{"num_attention_heads": 12, "tie_word_embeddings": true, "optimizer": "soap_variant", "z_loss": 1e-05}
Each number is 500 + 40 x the weight over its row's rms, rounded and kept within 0 to 999. Layers, rows and columns count from 0. Numbers have three digits each. The size before them is the row's rms in percent of the matrix's.

# layer 5 attention query, 768x512, rms 0.0303, rows 586-596, columns 128-255
094:470496499453457514514451531555468537472516529509490581521460451544479491508507499526543462415439459471510435503516555474504453503515511470510576501525602567561514600538449494514530458472549462523555541498481493467493416518502519474526459501471485458445504506552482505611546512565449454529460517478561513545509404553490545492570519500453468502512513520461494512541589459526499508490425
094:439528521487481535471537483441438522488498511475490517501503502503500502479495457493543545539431577529503524506478544516486471508533478504546475453522514455440528508546536499518564507565421507534498467463490577508485574464528448504562493494522512488498435439455493485535467496541539482515485414473551543491458478464483433524455433466464473475490556458459368552495520507540548453553461
096:551468530465446504464519478421479550527425426514523562478533452464524569550441494462477481486483546509538430501534498454598485411497540488444493521531517553513503479550521462480544485505490509610413550525523482546426548480447577428521463517496549420481490417515577537543484541543511477468448484490528504500488505459502515470550539450482500463514495570550533494556494507603465526515479
092:474556563504528496453490543514489534495451556486502495515521484388478523485581504514517450512468533542511535476466525551520475496508526429519540522545482466553503519448440521488446521439548538513512501504515521435514516536514618450507490552422458521508475541564532471543492517506507483451551519575479474522582558480539539531492503502454520564519524499523495445512463536460499499476443
095:509535523491486492489510434486470490492522523488497478501565514477539471561495516540529545503540531456518454481529565531485528466487514533514445486530520452523511577476525477536468470501520459547456503480563479514501508598501509503524426482446514505492463461527432466505552542548533569529556570459525552520480446481461484528519540466533437467440552483562625548592464555509425501519508
092:513499542488470566468532469451482556484560543533510519527519548515434525489483497528507509520500547494527528538483459549533466500459391502480459479561569534534553541457507495483466572443517501515529510534527403580572470477496519449546577491451447508506457455472466516446524452485520523441549466545460493486494548499436518520544560483424491577489482519511445554415503530446434546515588
090:543518491443457481478524545504499524497499449521471537492526474398498486544554473504571489471553502444533539490494519554484598522502477569501535454481488548518462454557516467494523557579475505473495452573537475492558564523571565465503481424536522508470527549520465568438566483424489488446532490482479477504528573523523438500500502497444557495641465502482462529432539562471460486467463
089:504502534570504545559517488456574538464440493540494526465519515475485509526508459549478510473521466533423533497524551471551486535505423549546521520530483533515546497508477517456491517502533448509443551518469503542484540570577517544501498489448556450503482472511495494456458510484447539449497501510511458574516485497557540466442511580571462498519485463506504498474447474537513499457523
095:515508516461522581492454489487558448447545470546509501484512473574452538526482533485467505507520515560544518524555467458441521531493431452466481497503559473474461522440466598389538523480523512554555479428526516567498492414567452487518487485522521476498433500548479563464549523532485573415512531568561548496493512467452473503552508477518500535524472487502530541491536514504427536470530
090:497501530511518489443642457486451489516454501524505518516555529503465463499591500512434432485543442538496460519462448459564555528544467442530423476495513442547516471463502571550512518510541460486447439459554511534479499458460533456456472460521538505499531476450498549565481492533484524434511504529487549461487557448472514541579507443448511496551501565477566496408471508503486481467574
091:418528452516540439563399413472480520477522529479595496502478495566489408576489560482536473551501510484510536525547510477514538453458531505534533566502555478427533533474486510498474577516531464437485487517500467478471479555479518500556477577596481531435518419549490513418529497486425451525436540466524561471544461394587452460476534536500464489509529466469517508413517496471594485472549
# layer 5 attention key, 768x512, rms 0.0308, rows 586-596, columns 128-255
096:493485573506494554469489507461494479417554512548475532468533474514523497480548491536530499504558453440528466497530596500444480424492493499556540485561564464514542556571533504488502504485586492541481465460491503521511477553460486533483476481550521491509462491451500494490554541503473540478427492508447465517499410480519518453505516473473421529568470488451551517463532518509502494615448
091:418493518460564570489518469530484453486544484423515427528539534543509437598511465551531492540483602496478592524479489501537458440542463546504412465452559404504469495496521521432539537467473463523507477452488582484543524425459450532520525514479510542499505526506523500492476429527500430549517448532566482524517470456460508507540404529492479491393513613426450463512452551452513495513462
088:518478520483427480504495471492441481474470497442481477455504472441497512466483435457482507478566498507535536517521542549509486524465529472431437473539460549530484456549520507531553551505460474500422524536569515526502553485491496484555522419558553507491472525549507465563523456539440480510401517528474416418575531463585504522541489442505496445586565546555446497574497492538514479646464
094:499560506453495459507557431499457535496487558480469481512451402429452494568497481517509494431537523567517464502500559503522522522518508493535519549461459460488471478496460531537491586488443504542554581470445483476582470546518568445441527500530514493525512521485521418484536487447551530540519541499435447476543565445480474502505531571493566517441505521431536508535440527481489487519445
090:476522507489491508504518489476494565514459558534530517505576446472422483531518550529478463588508497491526558508517488518436471529465496486492409480488484518479479515514514517425492553502487495493556560485477562462514486541529504540472516534500523511454485431516510456478535566452483562502549469389495469514469451538463516575519418491497448540537496526559496523495612531468538478462518
092:443514569516474525485457488482513532473524526472473492525509506530533522464462462518501499470510536461496435450470448523489420527463436504475460505500418513504455524489531436498492555458464526541451560476520517472464524477534552541470513516480437501468509487523493535464448527530570455562547422447534445459548458494500537508529576460525512521446488545494492537501496544498428514406551
090:528528450485547539501520508490520455498519473497495538468522456457581532531574517494507458426462399471560439472600470541509533434467460487566484526522422555530494502469505415462492548410551515483480512530531479502479469515516541602434500396471490456442577557509507534555535459401428525522503466487488534498502516521499469505487532529475505555534476527452515450521460491481498517447510
089:496569564504460434488524470465545483560460552545533551426495538510538512449542438442463517413521487479445502538499574523492540488476489473438475502483560516546505518499557423469535495510509487504567538500503448495465570502518551498531495465466462514484547473497499512532447498446496545483570544534506541524542492553545539524462575495569402493516441480521501464424449464486527495466411
091:497488464480448507500491530518507485500583438469483556522504481483466449470493488548537484559585509429486460548445477519527500467506496565434500501449492469515478503481518508512506530485535469482474494488456501493485485467521524552494578562519542553471497428488517449501564558554487558516475558488580527436499514478517514460521519502515501518505488523574529468491482543518482532509495
089:450517450500544453434535526528453522498427501459460464543482438536466520545468503481492544467537487552546490517485443428511550482554493478566524474460516445525486509481522440506482523472466538531477503494475514480466501538482470495499520529564441566433587509484510478559502553488515413457459510465481519476547562443501471461470471479517441538503444512553448566473495488487523511502514
092:486581460524538492488493508564465516438582517490594489531492456498542433489489633456492589506562520485505431551476471501546483497459541519520472535571506481529551557498454523511521553486530440545536443443501483502432508551479473464505520503501487507463517486530518496524526513478478484462502523468484492520541528476509536494459492508473500502443494509551527496509624468508521535513539